{"d_model": 384, "n_kv_head": 3, "init_std_qkv": 0.0176, "grad_clip": 2.0, "batch_tokens": [32768, 65536, 131072, 262144], "seq_len": 512, "train_tokens": 324800000}
Each number is 128 + 24 x the weight over its row's rms, rounded and kept within 0 to 255. Layers, rows and columns count from 0. Numbers have three digits each. The size before them is the row's rms in percent of the matrix's.

# layer 5 attention output (transposed), 384x384, rms 0.0284, rows 178-255, columns 192-255
129:111124149111117125105111135133095116137083113120092144140080135151112118164120135109129144093119117138155132176152092097141136134174072089113127121083175128105152095123171148143145137136161156
076:125093153125192132113153184109124131143147127114137109108120119116117171110159164125123124145132133124152124125168143131144145120117113114125106125136138145102139110156128113127110127007124124
100:128255097118126174089119137145120093126122130140103130143117150117126088173095134117131150117126126129113133168138118122138100118127120132122127143126116129166141111128141168101091130188164146
123:112132172127111104093104132134108116137086118131115111137099146140115138178145136093130139119109096126145130171186144107161136142138100066125105148082145163121160098116157137149150139130157130
055:150101175104165171123115161128120134151127111125140088132131109139119159135152116126129133146103121139172116129230131108153173110105107100117119134120130116120133088117103091152099158060130111
055:141197177107137132123120136105137130124155171086165132076148116074121141118109121153143127114128125117179127129137133133137122134112111093132116127116133127165135092119097100132067139163127150
065:120149132135055125121100080147119127114095122148103129144120125137141098169097092130132131118111105132110133144118108106123123138136123114134141138106128110157136133108144138134145123243141129
090:120044180131100116132097144126116129126084091112121109156077126174121119153134136119113132123128121139126119145149125117129144146166120102127109129103160134087147131148154155162163131078132153
081:105070131156082097156132095113146128122099122108132119153104140147148130134141108098147106105125119152114127091127163127108150176129116126131093113110129114143138137123122133142172157087104121
068:078136125151098131088152129125129116109115138080120133133080125136138058140120148130127130099115151150134117133097125147122126138178128126145118120083179145158152133155136172144168110126139146
082:130131131122052128151101077143116142114102124154124138150124127143138090145110090135133130122125117130108123127100103114100116129141143142143158126131129106155122142096136132137160127225131123
066:119175125135165144076139163114122130139111137103113137120118137120122134154135181099126140103123161160128129161154139113141145139154103103127056129106126164118141097140143166146093134088143126
098:152079119126138115153111134115128108115134096171147102136138109136154140119119095097112105164161137140099116115114145150110156123134150127149135149164112129086092143154081124151141117103138105
090:113207087143143138118172091127142117109141143132127174119121143114134083122100158142129120116143153123109145126043097143094074103130173170140155107123123110144127158137167166079118106163105144
089:114031163148085104129109124128118137117094111122105121136077135131117130137164106117120119116110119130140112133136129084130148150158115097116106122076157142100151108131148163166166110095137121
136:111136162118108143101110131147106108133092124139106126143093142135114127167162118098140138123123119114146119194192112092149132137147104064127140149076167146110158109109171133137133138136150126
064:127000153125183109162136127123137139125132106137154106125126114137126154115148136152098118128135136139135131113165146148109160111113140116136138135131157132062138132155111116132138130021120127
131:093145121128124131077107141148113083116115123121111143118106150138101112162114117130144152109128133131125117136128088134120147148186084110153156125072183132125144134136162156119138118135153178
058:165157178123153151143100140130107146167113120115092130120146130154125162120158136092139129121132134137180151156189161093137136106092138131086091148137096127094123103112111125111106135123134101
079:128183105129078128141108071142131130125116135155117145144134134138136090139092099136129126115124121127098131137081106120113099130133141151137158131130114108165113136112134141125140128252134133
092:098000175131125108160128134107142163127132105106162120125186090122115145073143121159114097124152136131093114068121162165138140141138147113145112145106126148084097134140095098149126087085105129
125:142053148135135109205137128117151149128153119160173116121142103119145149095160109145124117160126128125117114073116148133117144127083155146134144124160112126108102154113103096134147125097079088
125:113145131126110126084092148132092088132092122109073143138112141143111105198137121089127165123123101158123121159138095104145149161182087091134126139082165134130172129148153181135130121133163117
051:136134099131217132117156147125136119112202142129138112116134124112123143112146137133118145134166136115121127134123147159133116111095169119125128154143110130094132156184114130103096132067121162
058:130138132130081125181107077152119149139119119164113152154127114141127105124110108145118121130113117133114125118091122101109106126124159163129181120147115098147127140096129126127158114219128112
088:121015155133109093173132122112158147115126114126142117135116115127131128106141101130129104140127125116128113107110152124109131130133145117140132116128137102114109132129112120154153106095096121
085:114156072114178138116167105134143153134170145143138120097156109076122132115112147144125121122137162140111116119125131178141121116139114170145157119159129137182104162113101119126116116149121139
063:133182122127077132145102087143120130113145139152110160133142129134135087129097105138131138128124135133109130135080135101117117115125151162133155107138115110177117137111126129130135125255141137
076:127158118128060130137089084152130137121109128146112142145120133141135087154102096131129135115117121134103133141092106117111112127139140155130153126125122113158120142112135149130139121241133132
065:127150108133068112142090083150129136115116127155121145137140137144131094138101087140133130110130123114107135132089114125108104133127140144132158124132114112155127160111127131114154133237131135
068:115018174126135093131121148099132118125120117103157105119120119125116140123128132127119128129137130129133115123139117142115143150145112097132120125112168128099131126159135126145144132059126149
109:154112115123162121173135120111148157145166141148153128102160099108130175061139119166135130148112125137145129063153142138132150096083140150122148117155106096154111126089078060118101122130093101
111:127146112118127150122091130155116114151098108184086145131100134132122142159142119096145141110102136176129132165194106089141157134156069078136148129084149134135142134092141144139131133131175099
076:119117146131038127138082080144123134111102119146108136169123123146139100165104095134136139114121121126110119134104110104110133143153134128139143128116131117137135145119140139143155124224144139
064:117086143143177130121163169102135125141149123088124119108133117125116170109165162114117119128139145124147123126152143134152122133123117109120103130114134150079128116155125117143113138009117139
094:148194114108144139113140132128127108122172137156140107122164140123125119131115124137137153166142069109127131094143124156139142102098138149123154119185100110177108131142126063083098143162142127
095:121094144125092114106108162116120110105078118123137105161118139157126093170125114095126133139134096125123109136149120122106132163176109101112096120119153123115151122143145145168162137102135145
057:124168112141081121122104086151126136119091114161114154139115144161123086155111113142107149106128121116099134166105115109104100136149139137127160125114126122156143133125145182125140121220141140
071:146169099124140126192128107152127134125160118175138129126135114103170125103123121142159144143123121138109128105111138138119144105101143183140150117177091119198111154090110116108127113178127085
076:123151101136073102140096076157128142117099122142112158141119141139131103148094096146122136101125128118099135138080110112111104140139141156134154122119123109144125157120143162126146123231139139
115:147163112113116144112108151134107103141093123151101102154083152125140126186145118094126157127107090151136109156132108104147110143141095086105102124109108127143151099123156165153147139125147098
069:124071135131201112129149180111132107122154129110136124110122127132120167097147168142125124134150141123156130118169156151145136124115117120110110120135138140079128132166121102133118138014132141
082:147235093122183140123162106130134104150152145148126144101149141127148138134090152133164138125116145153127152125126106132121110099105126191141134113156110130188094144134126119084094151180133133
086:125231085129134155094138139139123127120164144142091141122121131087119083151121152118138152138137156155118126130104121134148123124145128162131140122175136117165142172149132123108117120171134145
081:116220083133131138109141103142127123126137139118105157118140132100116105142095134134131128099128140126096139139054109147123093113148140164130145127114119132175127128135140178103106109195132136
091:135255056127158154126145124146128117122169151140108163112129132100130118138099131151129149122122143141116139135092120131125110094103144171126137125143112108192130142134121162098095123181139126
054:146126135097214168116151171105126139159141132137160106105157105102132165118143158129130119158120127149153122112197140139134138111102119120131116138146124135142121091106098099134086125066118101
074:125142118134054104136097062159123134107100132141116151149123141140136097139104101144123134109121120121106132132090119110108114128134140149132160120118121115150128143114138144131143118231140132
052:116137115157095095132089060148147123110114133132129151131104139140133124130126112129142136103144124106122148122111112131132125160117120185132140126117131121137132161120141138111151137202130153
130:120173125128129125066103122127100099145098130129079175113076163132125119159123141101147149092118120146154161186123105094132146124161099120117144104095169128132155104140163180120130142153173157
070:157118132137123110183123102123131168131135139137142133119153128142153158081147110127142109146108111109135152096150190118134155125102150134108109125155085133156122118066085072119134110155120074
111:112085133149157106185141101129147130090147125129135123138120124118153126115130129138117108115143115146105104067105147150113138121107155162127116114165131119129125152150117128126150113099102138
071:133129118125208139120167182111137104128153134093140117103123133121129153121143161115126129138141144135141136129154139150131141121124117125115089125138122146097131129162123134115107142032128131
082:111064128164125071146120124121159142112131115114121136132096146145126129121133121134104115096136156127145125120090122126113123145127141135118116122085149115061131146184139153137143129072114155
094:114008179151110104151096130127116143128091096129127130148080112179129128129157131116117116133126123134143121128135135097125160147138148100123119126103128146067158138139148156147169125084118114
143:133129167132103142090112150130110126143083120103096132135088143154118126151152119112121127116123115117158129177170132095154119148150113085121105138076149141108165085122160135150136135122155142
103:111059183143105106101089134135105104110095103112114152138061139169124111165143128106113126106127121130143145159134124104123145140159122099121115122086187137062159120176168162153165128102148172
129:122125146106104127084100134135094104130074132124109123147100144129093118178118115110124144121116108141155115176174102103137127142168089061114117132071161123125153101135146140152131128127168148
068:140130126114193152127160184114127111139150129112137115111137118116133154110146146112135128150129139149152132127172151137141147112112116119124103130131119137109126114130108110119113137042119112
099:120005165147121114183137124118154161101161122122165119139151104137137140081156112140104101158138129118112126100113152147115116134100181123136122143133130131075121169128113090129143111082064105
085:146255057112137171127140125140123113131136145176125131123166125116142092141103127117143158163138120159104127137116123149129114122122122152128142131165096127201117137090107137108113131176125091
062:136165092108218147122164181109133114143142133126138112102143120102137151105136168115131128134131123140148136129182148149141132101112110125119107131144109136134123110126105122110089134062131115
066:122142124129068112121091080149126122114096127146110145150114137146131094165103105142123150111111126123102122135099106118126121150150122136125142126112144121152130127114135150141158124231152146
069:129120120121206147117159171109127115133135126118140119102124119101128165112151163117133121126129140135149118125169149145153139128123117123134087128125139151122125107143130127133108128029129118
070:129147131134053125141093061139130139110104137151122151144124127145134072145098106135129133115119120138105128134094123110118120133142140132135145118121124123150123140110134133140151130234135135
114:158158115131126137134167126076152162151160168126156133128153116116152122108109169141111112143120174167105141084072153153119107125105151150113133113179101137147119125109110135132101122123088110
096:154138090101134166154157126127127125137150148132164093105171116098127128085117112164131126177136094104105112099106145160133113102113124124136145099169084117204101118090095084127125109158120084
067:131160112131201144104160177113135110142148134109128123105123127105122149111137158110131123141136145149150143134145151141141128107115109115118112133126119138118125114142118130107092123050115116
067:146099146111172141135160177095119125144142145107158119103140130119138161101155141102136114160129109137166136111175150131139145117109126105112108129146127139108125110131117071130107134025105108
078:132160121135080117147100075146126138127119136153119148137129134134132098135105102139135129109127127117110129130081111122113101130124143162134157127133120108165110139105134134125142129243135137
065:133121134123067116155092075142118138113109130159132129150130135138133101134110089142132132126117113122108127115107100121115121139119140147146162120122116105159121152092131125125156121236126120
093:131000180135118085152111132126129130113135119119149113139110120151135144117148122142125126145135120109139126099145131135120158142119133121128114125135134128067134160151125094138156141069118140
095:132015194141122099138096124120141156127125105122146114114125114137125175107182105129127140128111131105164137114208154102144172149091116115124121140106151130065137126134121079145143139096122121
074:131134128131060129143091069146131149129113123148109146156122126144134102145111093141126122114124122121108124133087117108106113123135149142142160128128126114146124133111141141133144120224130128
073:147146124132154121150160117141139130137190149114140105145178106136121159103132135125137153132146133117144120127132160121154115109065145153154138150149088164118103159170086072100091159153114140
068:129183094122057140130104082141128129113112137157119139154133144139139083148089095132132136127131119134090132135071102124118102132149141135133150128122104109178126154107130153122138117234134127
063:137065150119200128140155158104125123128156130113161112107137122124146181100153135118124115156131127131169133102166154143121155115103144126118095132160114145099136125132106085124118136008115116
075:131114128123194132125163184104128112130152129106142101103131117116130164105150158119132129144133134127152127121172148140145143124110112118122100130143126137109125114136110108125107144026118124
# layer 5 attention value, 384x384, rms 0.0161, rows 179-255, columns 192-255
096:126135123130201125101179163102090112119131159086144111112125148121141138071140144108118110136144126112122141162157140130128161142118116140131120130143095137134134115138115113119140136055107105
126:133135097185116122124132122131130131118123118128063142118119140111146145164114179163146157117134122133137140105135126124082140135068118177136135036095133070135138127122148121114140147108116096
121:144120123098116135118121122084123121128158113125139126119135148129166129086128122099138126137082094095114144112148131118111157138043117124165127082159062116102124103131137112124130159155133128
072:147136090131119059115112160142142130125144108129090136103180113142123130130129107100130120077109097106145099138114094155082137121118111060123126153118097122143134134149127105112150103134122131
073:101164111122101122105134131171070143170133129140098145141153148159125103147119155121063108137128039115085095117146133140132171120131128109146123134141084100098097122129124126152115127108109096
074:109115125131127121135068140126130135117130125133144130118138131124116101108139149151137177091137123139141106120122133124143156164113123135128153062141083119148128152144089097115169168181160132
116:121121120132115177129164119041113137109162127139206131098117131103125114105141088091156093120153175120146173145105135130142121138113141125129104153133053119120135104144108092112131104132123117
088:135142165105142152118110125086127150144131121164177119134104115131104124114120133085066099161168125092121134160165106146121128105136139089128156182171112116123107118153123124129126113140155157
080:188149153167130162127119121071132125149134152162136126091138121099136135100117140158111137127175100127124112165127124125145115136088121172162095137172102120144134150119160108149097170112096134
114:120123151104086130146096075137152150139116120140126146162135119150134109140115097157114128104120101140135130120105120095143126124163160118157184115099126121104128144132126139152114123188153161
080:146123143143134094147091142112074129125112138134098156144079186131179120098124171131135114108102090111173154129080121121130141147086112164152104111153122104083145142109118142118114177132122104
093:132129158183155109135123114122143175139171151135127112131093087175080109124120081145120075135132138170155114149101131138133127133113133139074117140083145135132128124083098130119115116144117097
100:118126153196130125179141135138139104112145129152139147122118137131125160130095155135138159124131156134130104131140157133154131143123128163071121135137164150127123121147140147123112148122124132
099:101137152144146154126158138086088136136138140130227125102146138108172121119146125092146090136132141103098144129121124137174149130075139100119108147172117163116131121142092086125124125136131101
132:145141124104127099140121137124125130114140112105125132118160157117162131110121132121129152108012105116145157110119143120130140129059120138143141102144056101120136158136105120125153148147074104
082:096088116118154147110120125102165160113130142072144113102126136133130133128124084093111056113147123131127116127116145141144105118151153103111109165144116165196114123128111111128111092117129139
113:129123113175124154128142124098098147106133114127139136126101154109148132148160148118128126124131111128117137118108119093133129129033124134135134124159076116132125126126122148127138129127092104
076:151100112138125105135128132155138108085128114143111155143131126099169100117125124130136125108035098134143137105118121127131162185177165141108109120097158142107145122124127126142132164116136126
109:136135126156100088137090113159144154124110120150095164180114133172122098160078108148124140098118139116120121121108101092123099116136127130130162111106124093120134141094158152135127097157146122
100:156105104145118135133114129075114133132131134144144117141123105147144117138121103109068129128091140136138132151125116136125111139150151074127136139150141184148117112124086153159101134162102145
133:125129115123141161119140119111137153137118171122154119131130099149102124137123092126148105130155184135105106148148113174115120137202151082112135148108152161121120131130118134108120104131130178
117:137126113137113142152162128105101133120146119145144117132081162117174123133142148149179129117127119097140134128105140118131135127072129154134127135130079135109156134137120129118129155132064113
070:155131122154127109099131101101142161106136155146150119120096140119115149145116157165082145107115151152159063141107157117129133114152072132103117106108186143111154102108144126116116147107122073
069:156119116105140118114138109142127061111116126138147146112139114158142134131143075154147112091118154115146111146154089120151095136158160116110133141153158156163116141152158125104110139159123168
096:113133144115134167120156138092156144128125142145173128120136110141091124117137113112107079139150127151096122125138119135129139134116129112120135175145113180131117140146121109107120134120146136
095:101147108119155130123077156129134124126125110137117109159120112145154138159101113186132140118151143135112127124137113124096121108119129075168137155107163166107127110113135132157104150135131140
076:131132117099128121137092107173129128162106116143098108124127124123138116127128130131133136109133125129115135131135088127129135140145150147143173111112147117123108144112182147168179124147106110
095:137155136135061126144114090168148166105133126129098173166125133150123097127101084167135146083113136124119133105081124101118100150125128126133170106103136101134146148122166135131154129156126124
074:143135116113094104111105085159147196136130124122142165159100135160128102135129136161097133099171164142046097119122129106144110122195141150142148117124122107144145104110144155130117084121168155
080:093107130150125153138146125090108117163136121090154141128135133129097118121139129089103092121124108159136132113101141114133115102118147126136095182135070159162125125158075116131096090087114151
120:096139145103111130108117115172140149122089118114110121132153118160119134145128105131097084117145146124114091124160145146133134125199144082124132115125142152116134128148132109135099122140144142
111:173159129133143123114125129103135125097137116078134110090144164133163143149120138150111175121111140061134136114082124143122143129114118145128115137169105109117146131102127097127132152115125146
108:121127143111071108138115084118132161131131151132132145152141131156125102129146109150153121084116111134139120120061128082109131140116152133122151112116119092131125130107101131132135124143133149
074:130093145114177119155145205116115147134103150107204112111113156085174116111118133097129127128120150081147151118148138115132115097108126121091112147154147150110126123108122134144132136094121113
103:064131154089132111136120131195148127138127117126126136131131128151089131136125133120180144131181135146112123128121136122081127112167127148152130093045159108139130120132081139138149107140131115
113:111137146144120152151144131060108122175117132120135135146092127108104121092128135110158129134136174145135149128110142123143144113091136163143136163099060108123130115147078148146115133124128133
068:167134143120132085141108134137146134080133111092094161147138130121146128118130141130177147120108157142093159138051138132177120161081136171142116102138110103128128153118185115137155112144120138
085:121122135127129111127130098105194126162119124155117071137137113143093156146130101151094119140147123088100128140163129127123131145158115122085160091125155105123128129140132122150148105126124156
099:168121143142083121173115098171120160105134146141135153169130152122146101154128124142157129122135121153139122116129125102117111136156131122130140124127122124135122120107107127135164079163138133
114:134145136123131111112137110103136139115123157122138137134146144138128130126135134134189123149111130062146149123117139137107141119091165162132150137134099100121134112126163109107150128129121126
079:151153118114145155131166161119121138147132135069163099101136088113101138138135115069109126159156130133131167144125115110118125124125117103142126132121121148124125107135102145107123137086112077
097:086111123115107125116100117151139100129131132113108172155128127119127149149120138136111162136152093128091094098115125157111156139205111130126149092118152095102115132117127155154136111106128124
089:109144123185114116130114093151137075102133121141124092127096131145148119128111150144191129129157125126138121125093112106064123132134099160143125079095156146092127099137157139126092124117133114
097:142144137163092119164139133157137107111111130130097165133104147124159122151125149190114174132130127136140131128131091111123119131111124163127105112157155119143126142123187130133140147126129102
122:130116107167114112142106131157136095105113131151096122133113122146122123165127149172172161131130087121132103126132124109103114141125131156106140047109186116102120105088151139135138134134106118
069:106112091105124077121133140180108070159116143060064133187160097163109139150111138138102142072092102106142092126114112161148121110138153107159138141131147110116131157132143099135136130126109108
093:107103155150106120170087058128156164138127136132138175144119144160125075149119071135167144112136128167127120123134098087111094146174126111131160123097130137148118130122110143144125100166135150
066:140121130150071139121136150104155126123183152149125100136194114137124107152109129107114148181136134173063108127148147134126137117197095078129156101140139145122100127118107132173127127150158128
122:148116127140116122148158132152098112087146104111130148140143178128160147138107164123144151136089090128141150105122115117148161139109107175116110155149082107103137136150169108125154130135128073
083:140116144038149120087115130154149131168142089134111113131154113116100110091126129137111137144149138132116125178168150130123133153151116121152139098106142117128137113148140108160112131125148150
105:111105137133129172103119130110140147175128167140184092126116101131101117117146068131162087146157156143145135151148146129089116131141133093099126127124164130099110110137110126116121089145146139
084:108093119189125114101166160094116116097137122133102078117095101108107125107125165104153138148142180158169148118142142139103135118119132141132084112124132157139125110113098128112126138069115129
094:142129140179128147157139130081139122065150143110224134136124138131133077136130105095147124137154126154123109111137149133141140129149173145120108156139139158121109125106123121094147117136117134
122:144132133139135148131142146072116138141161153099207141110118121094123121076175090102127082113114158119126154139118145143171119151150129140077106197135119121130125127139084087121117127120141133
136:137132085120113096126138121108117128129139127153124121111143152100164112110122139105139141119059084096148153124111118116138144121059122149152132124136056110135137163127133118139144138140111103
119:146124132159127154125153153116123119112147121105156131098143158093154136073126133116173116150115128153150180123078106101190135152092137149103107147138072138129143128120107096138128133125135104
120:152139108150141133125127116115096141128130119109127135133131160130172119137137160100131124124099101089139114109116114089132132131052139158157131148162048085112165116132139139091127129136095108
081:145119116142174130095147178144116108145127095137118083141086112104149193123140137114122111153158145118155111127166139154126189118112119154127100133142117138136149126155097102095137159088089101
116:140131125135136124122118122068147114139090133143159112125115092138110134090144103114112108118130163144114110147122152123146121118176130101120119145134167172131111130136091135147149134123160176
095:100134131121121116120095113156124102134120130132049137123099122128138176149137164183151173143129143073120124126120142115089121134120126159148173090123157086097157131124165150128128141127132158
071:124121139131154101126171156167109122134123114121074117148151112113113161159147109161117186165135141124101112100148103128104125139146134126140141114128146101136112128106127115150124142094130131
079:104165131128070155160101090108114156135131132147121167184126142127131110134118128118157136110141089103128157108132128103105111134070146132167170119159105121134130140118140139112131130185155104
082:117127115116155147124160185137132110162154127124117110119143142106158153112143174136112117161122099109122131135121132174087133116096090133117079112167104120117132110149123138132098164094076129
079:130115141106073142106080104123116138143116081130141162164128154131115137161111089136117138120109136110138114096119086130092128144128117128137154146149144104160082180124166163162141104197125152
109:130106122140153132139147119162123081115143141128085103152115112148100108114102108121173113146129112124147134152154129136138097093179118170137141168137173095114086146130136132143130138123130176
092:069117117070163107118087109142134136137084092151079107129133069121094119142126138134112126122136130127114128148153094139136116115082126130173157184113128132122119129142165127131114097139126145
081:152128130152134102126172191122119105085177129120096114101142146108115204136166167114141153159110119109123128117173115149131152163122133158155128131136140132092132093144132090093113141074132121
077:067119144111168134136150118134129091150160081100133122136118087120120137121115122122117086127144137122117124128124124176114160172138112112146117144135102126085121134140103120137115125120118122
103:135122112131080118125100097171140135136075104154098170166152146165116096155126092160115125099121095167097112126091088079117115135141137104097170135120135132133129155134161139147141107169126126
073:107153114113112132128131108112133131144145147138143120137169120182130129131118120118092083093183129132092114126114148158143110095141132123159166133125132121142122118131111139138119101180119151
134:122119139089135165119135130083151162135130138125187093123132113134119134089127096058119084148139166133144127151128151127137127117174138047128134182116125172142121120125059114135130108138146118
113:132129126079116118137138150118112124135108126113179120109157132138145130115152088089112090100095100119105113132126129135145123126158124066088122141126086133133166133125076107146150106127150120
099:137126128120120098122094099153121176124117121142127166148138124159114090133109127146104123084097102151121117132105136137165133121154114102129167134113129123122122177094159169148146116235131136
081:089142129106126096102100119128146155160096148129129131137119123135084132115131087138103128128108131149102103092165134160082114150182134060140124088122141152136133121089127161115111121121135139
079:128133141159117124150144089112123149125117147164108136137101141146099130138101135136119130111120148120130100122125121119140120104104102194149171096087165113148136098136131136127113097157121130
080:126130151088132097097134161130194143199109130076106095136171093161130097136153104128113123124165136144118132149157180150110159148166117105103107125102128118140114129143134105107132133124138152
096:139109120133197125123165207100130107140126113110137106122114107119096142115153136114131103179144117119127138120183132164103120122119156138109092127114129147141118104158125115136122098060134121
# layer 5 attention query, 384x384, rms 0.0206, rows 256-285, columns 192-255
079:102127165135102170129096165144082101143115132095150090104123130109135099129167121111130120110128115134154152175132127122158159127068113117130122143112142157067142097134120115121133156125153143
107:137146126124099123105152144140125100114165152124175138113164155118150126124116151125132126125118108128147159152098132122159115102105102106143138150138074135104112149127181164109123167115073123
087:188125113147127109137130102144129096136120107075112204148109115104143126127088106179084107129116135145123152102126179152116145134122105136079152123144125161133124168087125131078161045146086147
090:112119093119168120145157094086134092164148143132131140162183115124119118117099128163111062127173123123095124088079137114091110087119126126132167152154110079162099116114153100133116110123146122
084:132114127105134108156119117121107148132119117147098083145136098119126135144178096147122102155161116128132114103120144132139126106121136100151127087130120150046123180139143121140118118121114123
086:109122132129107126146117117104129122167072132115121146156090134145139116153155131125106156119075107112139125168167104120113129156111090126149150130139140138106158113109136157127145117146147133
085:118134157130139140109142146111108127147171139140146105079143122115133153083124072099116116127138099116153163150114117135173160121114116093149122142160131137087101119184137084109137135117134124
084:162157112108092171133127144139130117144103100100126172116114138147105128144116153128123197123083143109120116170107126117142127122099118134094128071151153140114132097137159126139144138147170125
080:153112187154154127147148121115124127138166134112133137117065102136106136131136123108133097153148143125180135094105150160161149158144138141136101119134124138105141136160097119087125123093106125
088:122103112169110139124123109133128115135087121119114141151099108124127088176121131137104162114108119107132126123136125127116126143150096143131126112131148105164141132077145186126156118162108157
100:143139082135137148126133138126139088147116126102118151129127157107162126130095152150124151119135131124115139157091088137110129112137102151099141137130141131156108109099120124128128126167172170
093:118142104112148113128171145162099113148133110094138123141129139137159143072168131087141123134127130081135133169115115121111153093132111118119178133154153127131123134136112097150155093140154124
095:100135125115129158110140167114113067145118154112141159126171131140168120107125128148120113121104155135138118122135078120159118114060112104138131131134148140124110104118122124107124120141188153
079:112153155097127168109119166111115132107138123114124069100131124099186129130148179108160164107131084111119101143198120126141163161082128159138098106143131129125133103122132195139111153107166125
103:118158132119131097123139144151129106092159151155119113105141132097144117121079160126146131114160125147159145113087148142121063125145160145145151117120097133194085148110118116103134098159101124
079:123140138155072162096117145150116133098127135129097107135088140111202117136101107152125139136136090115139146169164116129149134142129104131116137124088117134178129108119123109122123121115156151
086:130125147089137099126158142111137129143191126119133150121130142116146135095120126138142141116137162152172154122080145132141119107088140125139158144184112134125114123146122107125105126111104087
096:163136121112122141140140135112150114125153152120116138139161122125134150124106143171107133138127116117079130099095121170172103129133096133128171117164098138132087129116159161115136153163139134
085:154134116124140146122090139139132141094107126111077125110086135127196125152140108133141178119155093143134146108132124194141157129132112131134153126172142156123085126120131120152148123123145162
102:131144106131161087112148123144152114143109130068093124100122131132090154149131102109112181130131149099116091093118119122140169143144114138096154118108106137155170136123089128118134133124130135
097:130145146134126145107132114110132148101137133150139094127117128137107164127151117134139142103156104112134134170127127112160154134105145102140091122148113130116109128146176152107096165115102137
085:156140130102088132134102087127130086110122115148134168122149158094184107133096110095122115108147164145137100123124098134129168146124121137139173135128138128074116127164100119140157138161131144
093:135147118114144106116132127150109106150131140108131157129133109142121075118116117098159119161129133115126115125098086128092128114143095126130133109096146095134124142124073112145150081187152102
083:110142110114068106107095092122130143136135138147139125158146136115106120144105111164134101128089123107120126081105138117111103134138133161113118149064119093173111144152137159150106130148134138
096:143156141099203148137157145113142096120195105121166170109163137123154163096114157123144104165144158119120131107059152169107149087126147108121158163199108099155094116117113095120132095104073110
092:128151123110161106121155138142149123136157119095124172090169128135080147130109095109106142141132172150080127160100144153123109105138119155123184135156107098193118162094115111122113090125084130
091:127141145094137127142167157108129116178120100129177131133190156130137162072149134106109117099142145130143129115132131155144167115115149107155135136182113144107133126147135070121120146119119125
083:107129168140126111163129139162126151159158133131135117120138100112105145112111091076080166190085146139133129114121131107137140125114092112105135105123129116081159147155119098106136131106115112
083:130123140152149124133135126106159154122166125160109096119100148095109108119152169138162132139131125138109131120119149156132112144158137144135134124103089143146130123116068148151146093120092077
086:122148064134082108102096085119127099123153181148129120133140111112143086122138093101156093124144138150114134185070119151126090110130112155133116105120122135170108136134163126134112147177110134
# layer 5 attention key, 384x384, rms 0.0164, rows 256-284, columns 192-255
099:109115140132087122147103127122135144132101117166158175155125105170125114123091111149135130113131126140146114141142105122104111124160126127132132128119162177127100181127156115165139144163155146
103:130140129131208127145167192104139118116130124122128089108135125120110157122141166110151110122165106113133118139135144157135118119098129126156111111131163137107145129135100109142130119034102114
099:110174107128170150142129142113123105124117160121097091101127126105127154140138163095106127113108138149166120144116134120127120089131132100113104116132144136114106140150120152092078127134159104
103:144125112144211147130128150111142157166151117140175144102135155120130144153079079098141130150132126132157155105139097165111166094117111104142083123137128116146126087142127123076140125147149082
103:124148131114073137157091110130130135126119139156128141156113131153124099154120105164138155109124139137116123122120086125097092142149127138163143130138119130145155136114149142120123138191149158
107:154131096112109099170154180133151137140163145132107147089162118135083101162107133144144112150136172160116103113131110157068105131119131154146145099121135128145133142166151153133105117133135129
101:119066128143081134149118106101139151124122116120149183156125096172135125119104102175173114136136125130156144134122140122125123156118132191154128143129123117116114156135118123149165122120138147
105:139171107120129113110168161140118115138140140129095090121171124095105091162121154128161131147133172101097118130154106161126118111134125126134154094089118136116140119163113114097095122113133148
108:105111121121042123145116116139129162128056135143150163163115116157134117115135113142128132112133143121133103118129145076108125159113127132115160139115148119109134180102110134117178114149135135
108:112171096119133134134149117144131117130132151131103110109116136070137129135113144150115149124113161153128109132145129152119109115103146120106137143153107145183145091081145133111114138158124111
112:139118123126219132107158148106116099139139127120134101117147105134100149118139134087143096151148135104138123109143123140124115127112099130096126116098142120118140113138134094122114137041124120
108:112102133155139125139179138110146127121133117098106150082126135136133142158098138086133112169122141140154120138087120169128090149130112160120151129104126120090114113143099099124115135028081130
108:104102124123163138120143176113127126151165137122141107130154136155123149115130111079156115146172144120117130098142175130090113110113105109122126115123137168111127140166141091124109142008132098
105:122084134121110126173118107141135106104117129110153120169123138153117133108156094139140093149138114113108124112132136160117164136150124191171129131107112158110122166145095112108181136111117137
110:127148122166193125099164174151119103168151128116104111096132110102114165113131128087134134108126137122126159128136130149147175115101091165121090135160144146133121126109115119092096131059101104
099:128158133150173126104150135124126117110116136144083121093133126128136195110127121140086112137121130119167128170138126163113174113151151157104130113167129144143112115112113156117112166159114116
103:090110149145162119109162194102086124096128143116171102123115118127139165081157141113154088127147111143157132129148166142139163120127116151144127133144124147105125158154115134140137140024122122
101:111132139137210164101166152114105116130163147119127070101117138094128168123125134114113118143156131126144129081147149149146139133140140114129098118154148144135122112155120114131096148028119111
104:128141143149130145121138136128142081122129128129095120113109122136123158109118122089100116102127138175129131163114100137117130123130135192111130122142108076167111135163105141143101127120139150
114:142127144097060144120140107143102136109117093111131162145122113153126094147169134102108116126105148103131082141126132108123128138131145135102119150101149090131130110168108141141202094150157119
113:135152144142084177137087097165129125116122136134117088149077131165148127149118149133143078103138105161107179109091151118158148129132105141143124150133126147100143164121117141137138126120123146
101:091145109132138112139148162109122120112131139133094118130154134134100143120081119177107161104115122086106117145081124153121122099111133173100166111152104125119109133126117124138143099137123119
105:117200107110149105116168142116127144144151122123110149099153120091141108182118115126162143155140130126104141152128098164121093079129138167090149124130139120162107083119135147139122119136168129
107:127176112105164153092143145144162112168152100120105087127149169113106138137183129130055109133145130126083147111129118104135120115130170122163123127148126126161154100114134174130098112134124133
106:128119147139194150127142190113121121116123145114134121095126129119127114112171107084129096135114120136150140114120154147124135131111127110112127149127145160097116120123095101133141138022133097
103:133129140118196127110133146114132135131141138102152139101130128100114150112153144111112096153131127117160112123121134125138159123135104136099115127104120125091130128139122111100096146062107090
107:113062152151140148138135153111131116121116128092149137106123129134117175124114129105152128161133141171132127133127166134125168136113109128122136136126132145044111139156106132113107114054141092
104:137129134114072117136091097122119143137100130147132151147125122128126096117137121155132164128123125114147118126128131122122116141129116127121145129105145124123117145098150117105123123174161132
099:121158159144113133167107120140134170110114126159081173146148106129101082144115133171119143135094147110107098121128095115161118138106158215141145113110139082119141142126122140171190139183141150